Weights of a small GPT-style language model, trained from scratch on English Wikipedia.
Architecture: RMSNorm before each block, rotary positions, untied embeddings.
Training: a variant of SOAP for these matrices, 110M tokens, 2949 steps.
Each number is 128 + 24 x the weight over its row's rms, rounded and kept within 0 to 255. Layers, rows and columns count from 0. Numbers have three digits each. The size before them is the row's rms in percent of the matrix's.

# layer 5 MLP down (transposed), 768x256, rms 0.124, rows 225-279, columns 0-127
102:060127137095117131122111128148168147142124148159106124128109133109142125130157137121100191131182082091131138135129178171162103119172123116180133116086127119111115157088116136102147087169139102132128148139119126101129105131153105106148124128097163136162141154136137120120202143133128105161106168140121172124136102113109126132147109140113138102135127149127108186142129110149100138117151
079:123067131125128132131143183103117139173141119146111159178135143121187132146120126149157138093103137167066160148143119116090113139123114092142087098136139140141141133158129137098084125168112136151128138111122135149142118166103132137163136151078132154101060191106155160094135128121128129145122163148092121154104124116151134089151113114131138125121161124094132139141155167129117082116124
095:099150125146147077135122145152135133094138143096150148137069150139114140124095129099119164120145106131154115097113083120130144121120099131107109137146116121152105110142133114149135153125107167121124139166117124128151127138127127172115134130159131167126110147083134107130121123169157134123117153109122125098158135123108073131121140082155152119137196171135099114116131119112131115145114
100:130109140091150118139131134140139090133153091165116152122092131122161139161103139091107170084152085148124097098098136113129160086133105162123132130101122118139131090138136131081109145131112143134161165103137123123126115113139142084114145124092093117141137084115104112123126146158162132128126124094137106104148188157120130089103138085119124172150114147105160120140134113181169122144144
100:132144153152143130147165106118140110129126146113104155138144109152102120170117125115148171156119131144145140134108128075101154120127150164146123132109148142107104086158083110162106088161117131144137128147100115104087107129135122129082123171151145109113085079150165124111107108101132127123110121078105103160133175159108120108092101166155158131172149128117138135111119159123146071096123
097:104154167114110143147139092149124151117190107101124146110118136142139169118150134138134164153094117126140153145135103144158157122117141134133117099154132111101114118147110108110122136106087126102134152165134083156125122145087136137088077131126118115153205136148139118088132107136126122120078134119127123091129084104120108126117082120172091119138141126122131136137112071123107122137157
096:115155093131117133100116111140096109082129153158126123165142093153152108189148153103176124130113139112148134124141038117127147131142140163081139092155147113136145123130144150153140129106082136121122165121161115134126147109101112115113169091121090116150123171081125145156138136129124113130137159126140125142136140096135121104146108139102165145166117106080113150103132130140151154111087
101:150206148164125118138131130084110114163087125129168177150092148146133150113096153098174127116136109167170077109117106125121164170159161183163095124118111098097120133131163117107153142149136157157150139118121122109103136137093156126181167118132138162133139123114145145133123141131112143147099132150107104110121109100125113116125123143151125059109138131124160104097115156147111124140160
100:130108116124117145151120139125169137149155137095115138160171093129139149135141081112132128105128092119135132145133126149155156133119116052134151114140113156118124131097122138127161093072102090157153183136108148158141118117123104141149148099152144119180086126143158144094127079159105097122113107103115092123116089107120127107169129099170110108146141161121112115129129130144116117115152
105:149131095147139131164117135089129148123141091149116138118086130146147104109085175125138140150107119109122098145179104107115131077139132109139077134156125152123127130176152151134149162129089152162185173129162167123115173164098139112145157119135124134173138112132134125147122119163138120154146114148106116139097157096114168133136147175105156117158085103135150125122116153147105122115149
105:128189106138104095101117092100173083133162110131140123132109133134129088110154157152144092114115136164119111104109123153142056132117134118118135192181122122080111140119134111078124135118135132128136121129131112121145143172093133131133136149117111101122111124127136095121131130112126136109168131090132136196108144090096128189114131153146129111169183130155155102155122147116128137109126
095:157135171189080124130098114120147114104126127129106134200137151129144129110130189164137126086146103144089112130088180118098127133124083114121126084120122100128130117115145120106193137084129127106161140113118117126095137123124150119106145123134160167105145154080097124168151121137089155130152115153127156115143158104156127105119143141163148126146139138159107105150148156117102080134151
105:110138155124136106121126149110117163121126134174107146107140155119105137180152150116113114125151112124122106107129103188141182133139123120113145151103131098188100112112108156082162133071111115077132122125130082105126100155118125114123115091125142164147137153118145107124110127131131156149142177139138154116114084148088124145132168149150112124168147119100117126144090114158132122115138
103:149102149121085139142140117076160153106106085135147156132106135115082136120124111137112131110132104112110149147136155138111099106111132145135107149136103152087072107138105155123139135139140139122119106143126138133153139155122139156144102133096138152064152085087084107176142160115147149172098099135102115163118102177130125120119116128127201094144114104136129107114192114105152185126134
087:130166160139154147096110134130126115130099144104163130113088119135109109123124105122109133126148121166134133147122103106162133156143127138085130141088128129128103133143093146140108140107148137127127095138167140162149100104140144164109124134121127143136084095115108171053154145078175123107141133105119107116121155130125104102120147137117124125142126154120154144128118142097122122065142
092:119143153129119088129134149164157126153106112183158106113124130147153095122109118047118070097149125126121172137154103153118084061138182105138078120133119115135161105166144155127100108142133159105166124132157087118158119127147133118142146087117130119105141117058130118146143106107102157119148118117102119148084122132116131117147118150142121085147130132111116127143153113155092115123096
081:119102143118104142141146136130125166134178112136090128138139133114168154143142134151099089152115122130111135101092132097112094141114111134149148108151090160129128158144141117125134152150128126102123112119147158191103167111107107150131137098119121149104133160099138149137161164138092133144075164200131124148128161142075125112111146136119146147114157120124131124151150128101126116143117
096:090140092092107115109151158103128133122146121108131142154129142155110135115118132094147145165132087108160140111113125158139139145105160131188110161105125127088107102138116109130141086133139146192154150134125118130126096160142146065132110144149085139133143117132119127104173115126127122118083145125138165101171129129117121167113131155155188073113115102114097150163139161114120123129129
107:131133132112139133146124130187125137125125176134138065141135107134134160141115122095145118104134118150116101201121102132111132132112134087106100122131150143130143122103173149138118108140148151167134155198151115147155115121149093141133104123110166137144103132127159104162173166119131085157127137177081106136153142161129115134122150128113173067158125125131111136139103127162119108113158
111:114163105143130148129138083030120138081126152109126092152107068095109077113103119147104093141110105156158116146110137132103075108112149112079098116136144120118090143091133110135127129132142117139152113149158121105130130149135125148145173167163115144153089117117128141143105083094122099125163121142109151091145112112080102137153157117119181115099155158152119138128138145108145113140151
081:126093111123138115127140110129139126135136089117102161104131127127163115127114099116123095091144113120122160106120108113106135079099101107090123132151143185158096115167091143149096136127133104087164118102158128148123146145098098150137160166153160138114134190160149111151151147116138104151121122138123124133115121089110124117127163119101163120149150098119107122126156119109137154181193
101:095117103142143121151131093125093090167105127099123134146113110133120105150137134151123124149103131127117106168121081124121149156113155169155109100176144143142119122147158142155141107142120128155125122114149148114115089137107113119125086112139124109136110187134135079146106127122101130127112153074118126131151105128114110142146125152147115173119122154121140091118153112113130109100091
109:125137146111124101105122152110144162157130132101138069124105125176112096134099099133126138142141118126139126166130131128180133122140136139150169123142133111216140146114101135126142115120168135142115165164155131119149156077134139071088140123115143106148090101130137146114127112087177169153130099133150153109116103112122159134143121134128094147114117117181128123140085080109107135147137
109:157094207186154094139140111141155164149122097114156151098135138135088136136153149131137156111128157117110145099147119102082152147159164156145141141176130125167117148113176131108129136137150130124084128152099112134117088160110161155100144151103120105122131130109105162163130094140126125158101124129127118119130095150138134118160164107146157095123117142115142149081174136112139139145150
097:109178088130117164126131094152122131152128101113128099150147105130115107109126074147136115094142122144136159111120126159080120075146108119106109106114124100135106135125096172173142115110140106109127087155115124104113114128120149159157118120122111107164095121120115135109135094135101115124151107142110105088173127105134145156103120112132153140139118168079124131108160139116134191141171
114:132115155128154112128126142122142116131178151105092126151145133122084151065112142139146155151117111113141126127147158113122135104183090160106108099099134091133115147075105136084118138118149091139174162104075146141146161118119120183145120115111110128134159123129110131141126145127142110129123111150121142101170165131167160134130148173124097156139174119071119122130119177093125101133114
110:091102175113103120148128105108133117166133130092131135147122162154129110120115135121146132154134136163138082147118113136171116158116093147157141162121129160108106138101113098092137136165150144130097079126101151119126147121159125141148139150067146125127133159104157119096143129169153113168112119085132110172118126122101108157168148136082126099151149168113128159106108094141112140145125
100:103128125110156114115148108152134154106144128134142167105115112140109126139176099114164195129098159131124128139114139143128106112126132132095124103153145098133109126146131131156124124142120107113153103173090116158102080145181140190151134121136136115136201118100173121157097125117114136110144123081135101144154119129138137180103102138107108138133083120107083136107166125148121157091118
099:090134139107097161155101122103147173124143152101151093147126148104155075131197125152140171136120092140140157152077136091185109129150113111093153120142127142152159118138098134128120107136138169122176117149139125121107092141128188102162161131135133133126130144139156128116160143137137151121151132108128107103132131097144167144134161115131151155184078124107143169156142153101119136110136
110:134114087137086135158133127085140100145120117121094146156113134127148114138148106145135122178157104134090185141095084143122141116091146163124125113142083123093138115116103134120094142163142099127116120173083127110130122117150159122148142144142162113109100146173143130092165095105164129153121170127144123139123121149133145089142152121136127130135144093114149113076130155107110101097108
097:141118184145128131135105167135106135142131104151128138133120112112113137135100113119137082136118106166125120133141178111111094113138130134131084165130081104124118128099106141081138120103134129105117097131150156086170107119119114105072116126132119104079112162110119109122150059146091144143116125143183166066101160165105145103114131080182151137128147068106155116129152133108159097165137
092:133158123145126147097161131119104157133131115115137146098110104111135141150154118096137158139144150157163164159112136099127144144145088114144072134156099105153105136123129106088157139169119094099136153125171128121135119166145136140149131087129130102123174156187163100181158103122109085188134108132124110146140093123117107121120181116092143204089128143135105123147100140130160123124102
106:202115093138131105100126106136120117172131164147150146196097091118078145125111133114103171092125149075143147086109116067051141120141178163151100136144137131135131156112139132104147120111134077121148108130145140103121119141104153128144117104097115091160114117101154148083125162186133087147135079141118173137129114125134126143171125143109185113094123123151128129132086139104107139162142
106:094216119106144098109131123134062105127109130151144133089152112160108121122111118114175146104114146173128160155141106119067132118129137106132104137147147125099107154117083119116154100130106130145126118113153113118126151121152140120162139125128112100139204143110176138114133071132141150153123096137130175171133122104078146129100121082130136162144107120152129138099149181104179119120142
092:175131108116128076119166130144130116143105136094113160169161154137144134111140123157100155115139147142130152113163138154135099160174127132081063115119070095138129142160134068092109121149099098121125156131112171100139147145080102153106144097126105186107140090150131135130130129174089140136110180150103077152127111150111155155111110146120093121145146146098136142111102119145106150115169
099:129159125151102116088122061133147168124135146127159090130162174128108137133086108151144112156143130139143136121158115119103142170127123138126129096122151139132074066088141153152093136106130140144097119126146108135123112109122146128121091095155118147095158141105116122119094143156142140151124194098121098111092114128092088129132092157171126114129138178139131107140154123141105117139124
096:115140124152116124111128083144127108152157160173144128120121095115118124148137136146146119160123129119137127166106108135140123145088091136166100093121146133116078085091155110157130158145117128082104141138084116140105099103123165101157122144119153105157131156142117116135130094125162147191110110136115148102110141118110119142117064141119110148162128121127082148116095165128129093106112
103:151121158168102118127155123121138166074093078135152131132110142089143144124110129118110153130130162096132107116115179106162109143130103107143084164116106135120125176112135175143147119119147133113117127149136124092147130108109103121119127071125168105144131128148140139132096116117118149108188112137159147147055142093165085117134074120128141165145081142166127157114100123137101147127119
098:141168176102138118139142081142095101108138140169187147123092134115119129123111088120154154144147169101146112173112151143131146114087157104111105189113114161123121072102124105102150145097145140123135113139135121128115102129159173146108082107146175101129091109122140102125139132132173101096131119101115141151100097095161141136113126107111133115151127159095089094145140134128160125086122
098:083109162151128129073155132129110177122151158138132105123122210129150133112121123130084193140118143113137131093153106152132102099137104175103105081125110118110180136118116199140113136122117180135111170126087171148121097161138122112134160145114127126147104101100196119125097138106139141092160144138144113142121151106136152116129104140142113157122075122141085103148188150127147123148152
102:139155111177135133134121132178143162156155167155132150143063092103114120143147135155142136123121121149177178166124128151120102125128139140103113158128114142158133138108111115127137109093086109083133085152113145173179108079123158141116103135131170127131129105130173138162076165141150138124159104114113077092155152115149120148119159090153138129122106156133116116152141068145117123148132
092:103166154132162123129119148067118115122121154177105151130125114108108079107080107115175080066166098113150129129130113093114162086127146121109127115118114151183129108171131192154142143098102104104126140124096090097114152130152128153138139109194119164131167162137155103098136159139103136127115154084128112115133125130137159143144116152084174109143133122121100142146088133118124148136158
101:089109140129106089148114169101128148143129097105127158127110118066121124138163137120112139120101136090106130095127104156154142112130118155136139135130169124185117123130129082118139080157143120164113168108139148159112111132121129117137113142176144158123140121104149122127171110090093143114103128154176119143133163115115123096148117126100094126152140125139116108154091096176105117137142
115:092123138156139101138129153160181148137120111134121086106121160087158127145131121116086131106119120152132168125114101104141151128105081113137137142161113137123084082155092129105177140131201076128132134117142169138139171141126090136150113123125141144126130156169148086151133134161167127163123129099104118125118145150110140134122143123120123186116138120156094136095126138084111111104098
100:121114146137122120134125113151144139135128161121126129134136092148105130164065128170149100075094147156108141124161131116087110155105164169123149122102119179149102130133124081119115151114105133094105118125127065154147140110125094118113155143146155135096085121194125132150151154154105172121142117129181114144104104126111186055188121074146117134170140139137117136147098116137122094137125
108:108159116132169156140109127126130131117136129134127108112145112117083145109061120132133106133122078110096167124108116091128145128137158144152089133116120136141117122090111115125099113130163164128155089173129102142123132124125108190172138147168112127117137102100125145123081154107110147146140167138144129127146100143126156114114170176108173147139125117161112089125111148133128106103111
091:145152127127163124122146128132116092136100104154156094124180150087113142125123138130132106134148119131155117157135138123124134133130126144115143152123119123124143138085113146113108178145127151089123118177122153103112106126155098144169111139138145083166140119121143060121128130146151139161149123119096173113102138138104138125106099153131128129116064141103137125119109106129140116097139
108:089126098112143142119145114089103138124078125183110130100149146107107149101109158115118142116104111148120155116140144100151157155135153184117127144141154144135119176121129090131102120150164129113173104119148134150134148147181116120126161100108113111149108177168153120162145127111130101120122129141110088139118146138150135133139103135118158116077138134090107109131133124090137133105144
101:141131137138106146128084119143100124127066157084131140107119088133095121097173126146100103152114124097118125129156127164171155123159112113136099133107146094102120155157136128167132200105138137127180145175112162111119140113147117121137128139139157137118162105110137111127128123107084095116104107091144133148073091085127143140160137139146091110134104108118134119095108137126081141122157
105:130157166110141139128103101104183191114144106162146137159117141096172159113122111128160170137131133123111169097137116166128136113107150094125130175187158122114139151130091117128120111111114110162127134125117094145153128151123150154149138112130164118093099111152171162155165131153109163128153121130110109140097150114141110134098101146109161139074127174119151121131121094119157128129169
096:135120094130152119136135163098140120110083139150138120146146091137156064103079115138132131117132142146126135164136126124118095152107156093097175120136097131110163119136102119117127137169107156156128106108117129123115163092088104072155120132134124138108137137147137102100154165135124156148161121113103123119158134168126130145171186115154131119144115086132132117133122146085118140048146
096:121148143153104168172136130116166137133149149123101142132145109118126093143086153131112163148131107207118130140125141159149101123129104103124125117159165183097126121111143096143142131141122120153138107130108115140110144113133144140157120163122101100131180127120100122133127070143130164109097101112148136131146123113130121143101106143128188121159160112145137146095165136166099113159131
101:125109106138161099117181172099136154173123105118176137154088098133164143071109161101171129105125151148145138128099091113116138127137143180136148117122092096114140150141086099112134137133122126143128158132155123088106128149165161159142154138124181159145131122108117136115146159141134148156167117151115101149145164166154135094114151122141185086134126123095118116125139136137112144130153
106:102135142145126152118117140126113130091124119167136099094118107148083066158141130157150071117168081137148162148151088135098139133130132136100116090117162151126071069145122111127155105090103133145118107142111118114096138119071147095112145154118125096143107133135155166142060140139125138102119159147153116124157106164136103169181159113121142134123148111132124138168131143074132136114105
097:113161179109107125126161113132120120163086118114130122165136146124090163145141123126127158091126116134139105148109122106069132132132121100158123128097133141131124107130150091107115118156130145159102113173134146167113123122150103116114128128141159126102141074124108135106120099102129135148147138119102119129126134143161111091120129031132124115101133159161153111096097150124123109088136
# layer 5 MLP up, 768x256, rms 0.127, rows 226-279, columns 0-127
088:127125116089090129107123120093156104169111133090163132116150109129102135120158136136158145146160132078111100112157161151119137105110130122137120149131118111129144156092122118139107159077113133100132134135123106157150121098111126141152136128112130129128144127136117090096112152159126196168141094154122134135144167085124122075127163124160149145109097129118142128112124135158145147122121
093:177130159142119141137124133170148162176128094127119118119142117103155158142114176115109105149141118070062094130100091110099108116124164176150125114122127107148117111156145109117088096130112132153154098122118131143114162128118132158118111113180134148126095128112127100114091142110117129143103133114163113118139112088084083121105081162131156156146103143165113118130139071104101107137135
101:148135127113119153093078140126133140152112179097163162146137137156156114088143153112129166139114102116134091118101147154155075123180063108119140097143147143115147152106135138104160094097129145155117148142146175141141120145131126104147154108141128132119127110124180147084130126129151116096138144117098123100131141122094129098114135092121100135102118143119109110097121146136137088132163
100:105105108125109145116119129102119124120087125073125105113147156153158130079138145145140125161155145164111145115079156123092140112079122064135121119109145162123093155124110116149120138103097163139126115115132143130140115135138120098111170140133150103173071105111131107110118122125137149132142088105175136166132132119137129108116159152149131156094108136124148107098085133142134133165128
101:092134131102148136119127091121110159137117154130161146091118106116093148091111127137148128088186113097114144143133103104139146097120107144163157131136137123126151143122124119104154163133109114134141120090151141137108099161118134152173147108097180147116124125114099136118145075132143093149151121172142115144108141171159134104146120079098150145125139135102111151119152159129156110122104
104:124132140145162130140135118102140156152106104111132121128123183152079129098175155130125115104143136146102152125125129124132153109098116124148119140170101131135134109138112139101159143115107138141145089094119183169118109154178137149151091158146148125100138143084129118084146142141133151143119134122112123090121116136160158135098149107112138135148125131185097107130149122123146074127117
100:117129160142127130193147117143102114157121128132134105116154105118102167173107139142114117155092148140100171110143131120134121096124151173134109122165141110076106129126176094123143116155145114128162138105140172126167156137150128115119149122146137128105186115154134113138140151093154138094105151113093192131146126121129138095118118101116131139114121131096159129077146136139126121130089
096:113097109133137190112090128190143117120188125086147124174095144122156122110125127135112109124142145135102171106119133125099108167144145126162158114085143111129100132124139166124153088126106141119138139090137137119143124139126181057128123135144114128157121108120132142146132083069140096138112138147118093166115150148119128132136138115090137165141104139122066123150128132142138111158133
098:091136107123140111131180125142133110118116120137161148134121122113118062101148091178142148128138125098146149114147136113152119141145120136112137132155131174134129143143090103183139132121124132148137105100102144120155135180160116162147106109110152100135136103170108123108118172134160115109135136154093137151154141156104149153148101095133104167116124184173131127124175146117085109111116
103:135154113078067127142129141107149134152113111195102119103179163133129139119125145149142125146126091101103132080132161178148132138085121155135107158155145122179134166125101097116124110131085149123133154114153127114157145145141113135161139144085121187083132134160158115108155069121115124116154127134113088138106157165120125113098118146132130116150129110119168156140123150130116139175114
089:109140130120142143134131116142138117171141109130168149115103139163131147134146132105086088147092125138174131139167120080176128126153162112086123132121138113164135080143130144114125121121118142138136156070125139119144149078135137118097079165101107137124155125135117175120119130071124115134085145135154179144162124107127102104121123125130133154151121117115153121157150109134148149107116
101:126128096088107143142137118136126124101130104109139159124128125100170131140085134141093109104107111118142110097117159125128158146125143146115087122105128074130118145142139147120138154110127135116081088125151110171057112119164108124054090125132124126148095113127124105111121156142153096108111151166085115127094177127137088127131140107120152148165133111149148142188145135137133135129103
103:110117172148121150068146145135138086131120127114177102104149140139130106153108112063125087105084115110119138086151177106172122111133171169087151115153119140130131119115194112132118133097149135139139146163148113165115074155132075111124117131137078136151111121110160096139123124160108137158109142157095093100158126119141170158116134116141142144131122144147111121118085086150136118124134
099:086127107123111116148130146104155088136127098057136146113145126111148131155130143097172144129144113091146117123115127158133131128072138120116143120130160086077162124086144138166138133131117118134137116146118141127149117142147148090106085184115162160139134099130180133156114134119119117124099173101095126146121116134133113126099109079117113110144147087123076141116123091158121147111145
095:132119101133143121127149143159114125157102132132115118144157143099111159112129164113141165134079125127121120092106136170128133132127121108135122145100125116128174143117167109143105107113145105125116084115112091122152129137183166167076130170130111140174127153148124121197169114132098137097139145145152141125117084131161117136131132150140122137165138109162142140163142131131149123107121
089:162128067118108132134102088133136145139117110106106144134124093153135158119122116128126173127155124133122096114138075144103133138107138089122141168152143099141122141075158135158136104111140135112171126130125095133100115151147114093151110132135151126130114154146130115128143116149107113145088129118152138134156137160142124120128145101134125100115132096132173126098095134146149106101128
094:114095119097087127127092159131137114166161137172157193133139134154156127126149138121103130159136150129129119160164112150146117102154094077150073131142148145129155118146136111105120102138122106172089132109147130153133119117110121119200123125068139108138114127170104109131203120118143126111103080124129153108125116103113129125148145120144160126135107171097132185155141135114134070124133
108:128121114157090145091138148159135135100118134138108086135137107079178144141146124168135097147126146101091110150116117126167111132146141114140135120111174097148162119196114145121179107123115160098152133097155113115155124152127145129125146180151132095110081116133113109135112103133091110155113123123145155113172105168123133093134124138130109150138148109116135121136113087176124147187120
108:094172110147173110105167081104139125133122107125150095120118129138168123127129169147151087124174148125154106094127128144104109099169100156130148092115168177146116158133164130143136105132108120113154087144144149130158104131121133087109131151129120163145114129096104081110093128133111084105158133145149117065125191156082132122116144126179152101169112077132119131125123109128138169169135
090:102154108126163128127097145144123111166141090113133120091116123169097116121119183079113107187132120120139139132136086155128107110177118118156131130150111094096120119097118187122137134148194181141121133118138079125146091084129100147061144111130126116134124136165128125127129143132141100157124148144119068117101128161178077101096086172118147151133122113138107137134138134121105131115125
099:148113128115113179122106109134140144093139135138079070109109138125153141155129138168103153174114112139172165148134108118180158133102124132164133109073111120130075066132122159126114153177128127116140120106083151157145113118148111164144128132154123111116144102104162131131092139127161123120153110121113130124162116123138141116122117127143111165083129104123166102115122197116128063089125
102:141106172088109160117133174110102098123107139130108090180168104165164134142137144174100102163158144118106096117135127129128119069163136135115091111128127103082154151115152117101154124155156157142106088117126145113111097110190133146165118125136141159112093140179112122130144134118118147121118106139102098150119103117158115092149136112070178162131132106157141165101146100107094127122100
104:134100107133125109175112133161110110106069106140106119129123145079142083102096140116133129155126108116103135089098074116133154128114118103139163128127112134114097158151131133098150072082084140140152115130159119153130116129159098161103118137115127134121104109118107101133155115099157111135142139139136152132121138166123115162111119080100136120097177162170166123130137131174164112181139
099:064130121137149157118129149121111153132072152137087175141127128111109167121130140145113091105115145185144089139135115127143161109117113142117157137104107135119145115134144123111103137174168142123121139119134174174147125088117124158124099157112123129158171130091143117160151142114125107122107090105150131183105118138132113090102114108138120123128139119137143119112128130136122086149113
106:115165148127117141142086150093128152149092154138120110208144139144107130140112159116124113137070138118104061155086102117120125138129143105166122158114128126121093109115165131117147094107140130126116092088110123130125102123150096157097148143163134066079173112156135082104128121146114111138128106133099129087135094098124126133132188145122057110129138121060124129110157122113128129100143
108:072133130118112123121146100144134178127153120131124119150154120161122167104159115134128146101135125130138159083120113111175093106115141109097096152125105085154173143144148125123147138105155144145124126098162152102138103180100141133144179084105166123120095103152125114111165121153117105093124124112100143114119105129102170149174127137110131121133145114139133089106129119156141140130086
099:117122088100174142112105139119154154112144136148166146127137105096133144113088134162124121146125128112123114100116151169110114146171088130121093125111131122113130111135106135094208169124124122128139167152143180128154124080154120130134138128090121104116126101151127153102145151135103098154113110141125132152088130103072111112145115108127118194160103108169102120135129092135110076123137
096:134125113087118129173139170148111112142129141128145150118128140172131148145190133115096072130083090089136124118129123119126154100152155158131129146137189169143104142155115115118137142131112180130154160089096099143098132089113133174121138167140097153147140131096177155150155095147119127138129107102147144171129122138142130120115147131153149161117169133098128125130141167117104141143157
101:082140092131122110141121119133116152159151074139139118139159148088116110108147120097137156123098152100150109111118117147110125119125136104128184182132142110134161120116114142157110072130072157168119148130128164139133083130106127156138104160146137095143133145154085119129130148141129137143134189162124132140120097146156147112133131181139097153148148087148152129124124108111146094162154
090:148193118103128130230109142091136126141138076069137118111105112106159141095068136098121175135078151166121142112156121148133097161100136130139135132139103144138116128100147153139116134127111090159120122127174106121128129128112092077128118101110117123145142112122129104123115145161107117112145147156137121090138106158129146130139141107146120149178143099126118125097150095128130154101153
088:120142118095127120099098071087130074124133157130149143095123119086159087137151128119112084113164126156120149104143151112104120138100144148128125122141140121132109168096140150120160117105133133127146103161077137151093133106124120113113157106165140110170132090171130124109092190131134133075153130110114128133118129143171122155094104163133183117159157138152147130128118119125152150110124
104:147125096096136112128123134127080131149097116090111106156153156171157146082143113113109149129133110111167176143133155099139093115131138130149169130145119142113128152108101117104124151146139114125091130133122138116067088122103122130134155068161109127175126131116190082113166135136092150158095145122137107136181109104141141133143098134131104101102119098144148137108146150154128134109115
104:118155137133152098136153139122123120129170134138111087089125108170100157136105149181150142150121111136117121104106152160152088178161188147126193114131148164134112159111142138089112110104109112119137146087121142104157131120096104204147113137145138118126127152103119078138136113129083110143116091156120157095116161114110154111089155112183109104096155140123176154092128169115093140108139
102:077099095067131144101159188113115093116152135129111106136090095159122064153099110127107158151102111093118135138161136138148139074126125133098157158124133104158111129165140174105140117161147085154111126151111123100110119122155124169090132149164153118069144147153147093139134167114111149112143143084148134088129156118129135134125141157137131127134132124117134114131150142133075144108083
090:134135114119107139096174135148112152163101152134091098127111116149114098167104110142137146144146138071123155125110111104137154087102105127163080132117124111135108143129181141096149120125090127101171136118151101113131102159109096143153116127126112106115120149113110105104154122087135127161110160111140074121145107121156041043133164145135122144105105155115147100116149155142116122133086
099:188117138129127145127129133126116176124111126066134103151161167106135145125123163120104164104145125117109126122121118117120143089155186129167166170123108127164140136120123145084126130110098117157146095134135122144149142126145124144122116093120070150130134106142059149101136181049120101131078120144140108110091148083139100139118132136110178148134132171123102155157083103128126131170105
103:093132113102146141126109111124147085143180117109158127146096130136141104150100091102113133117102146115177131086133135142122150157134174131101126137115140133141135094107135155130138106118146107123084103151097152129107127102106129154106124073089099126123170130125099097151147120077161120136119110121162126138133159105097083105107153104122123122171170088085139151167188139149137134106110
099:111151116095151136108166138096157110114115067117105156106116067122089139122107138136123140153158198134099141087137131149175149143125082148136106135148173109083149137087153143112101146080125113111131138124165156127141115127113120196120141114128142088123140127144089123142136089140125108136128131082148072151105127108115162148151139132130123112122142167095137134143167154103116105130116
095:155149151121158109105116121117155121125088100091139169108171093100099107104162105126132145137127124081095151091118132130176159172147168129119161109126106124124104098127157153134079168107120128146111133108123162117077130124101129106096101134197117177128148129133144150114110097131170124105143119126152063086151146131181136137168138127126119113142116132099109139126147093112143123113150
100:138126111149183110134129129126131126145131175128149127119093102142135141157121129096117106137181122090161109135117130152133159128160164100150149167181103127122169080154152124135155163114111103162108122074123152172123117106127132119147146142101074129127173088112140146123114131133063102157194139087124152140128165128086161097126082160103118145117144106157128148095119159161120106147125
094:113119135124097144125106110148161110089090125119068122120130121152161116128205133088109193150129124148139139114122058136097122137153138160104129182124135138130120063100141150117177150142119133113124135164146157092095118120116136125110179072110151116115101119169147109131130103154135145126114099104164105136153121111144114121135131150125088094133136105119124120143141178148140110114165
107:122121106121162137128166107147133106150128141092153106102156130122126127100144124145148121091106134173085133122141137126133066134109114129149128125118140143133155183123147129119177139136118118129098110120088131053092147145104103102136115105136123097141096111189121124152063106122136149160128140120171118091127108136180179110118133113115106105158139146143152135115108150142146139127088
095:093078125154116148132132098116133126187128093133121153130145110149130182129076151105094120152145122132137103093151123096134140127151145143136119129144122125149126100154126115039111104114145112129123142150174150185116104061116160159116170071118105124126173109124080125126123110077139070121112088117090162091113145124133126142101141136107147105135104164133095130159148145123113127161131
098:114161153140145089097137172112132121146090122111121120160138135162111141098150116111176115132095155112167111098125125101169128132152104104150133092124158092166093139128148122116120101164146083122179138116104150118103119106124138146172127110123134107096134167139098100123129125115144147113098128110122142170117090143142126115136101125086141153153119183116125106103142144141143096088110
102:128116090187124161135121148113156120085148126106112164133163124148125154101167121082063164097106143194092112133109106150104123116135141133108124137130163115088129128089139108132077155145128160140141102128109127134121118111154128089114115144104152126136101100128066107118131120098131149111140099141127120130106127205157092119146129125098106156136162085106151153098148097152132101134117
107:102115113123125137182143106115160161111141102148090144121116117159108112107176152123119130132102147085103096116102133134153137161128117128090169126154133074116142140096112147158168118144120067114065131120096162070128123113087121129078148137170155140146107093130105144114114085113153145112079122161084121082119103135115123133121103078142139108094166116166156116130087130146184134152117
109:181114112132128123134129144149153084093095111133121144149149134101147096099116121146070122131144121130130118113153148133114133165133177162136134146156086133139138146174119115163149129110076126122166177105129093133159131114090146135122156158113088163124105140071107166127124092125078140088112133153129131135134112130131156150117112158083130127139155120120085163142155146101165159108100
106:132121092118110138144114102102118150115138127106095118138155132119135154155109151121131159095108095127116131076113113120199111108110129098097101111126158171104113159121131132128097134160122134113186108149119167129106139141130096081117105124122167145150164071149122099105131124164081144125100176142194134093102105115115125141104128118121118130127111102121117150123121130116129156167171
102:136134159125112116148146142136146135114122107178135103141130122131146124190081128120105175190163138134137074113142121086158147146143126102104123122158098098106135143172112140121133132116136101166141173111144095135136155078070114128127189127141165131149127093176142141111126098154131151151087121109156083144168184121139168131125076134077114163170128059133114111137130090102122136142111
089:102131108138145099108131098137148110134113166107118105113174114095070108112129142126113110127097137152137171106110100146122109095153101115154139110165111153104109126139132129139081123166102120150143139135150154111096140113116116106116102176135178110153074134105135126097136071118096137133128148106114114164126134112144108112081153148115095112180113169139130135094184126158138133166105
090:129123093141109171116110171133138129130144126156157127121148105134071128132111124165106134105154107123164121106078111147112163107115081103124119119114159135118159112132139131130104136154172107125150184100133151155111087137136118106108138149107129116106116048096124133127136115137156111111170104119121124139115133144147091125113160128162133108144156146143114112156172130104168118145133
103:155120137104107149116142116160117112149135110122169164108109121139134116141144127132162139138104082156127103135125141143143144164124155151166173130141149116108136103118148107095149125101131157113162141090106131152089143134135116129102100151146124133103130122107067132092077101131121169129141163112161142164195116140162140152131130127114080146104110097111115137112096118168156149095080
102:096144142123137104130144115130114143136150096104162149128103131124093132145098139089172077142089133102142128111130148114134104120096125100130109126161156079118161141099158164133111144153126120109134101127115156100128106155156091154116110134146151150117175134156139129135149147143129096130123150090124166130100119171064127136097101144127103126126122108135118147108131148096138086131152
097:120105095148095128134136165150110120155128126131139117110143150158128106137149149140123148132092108138154119103175184122135098122116111147136146107116128134107133126128155066102131115134122181140159123141072153103118103125118106095142122135098152132119130079126109116158145088127136102115128150125120103177116129140128108093124196124118140097070162111128112116139140102133120147127106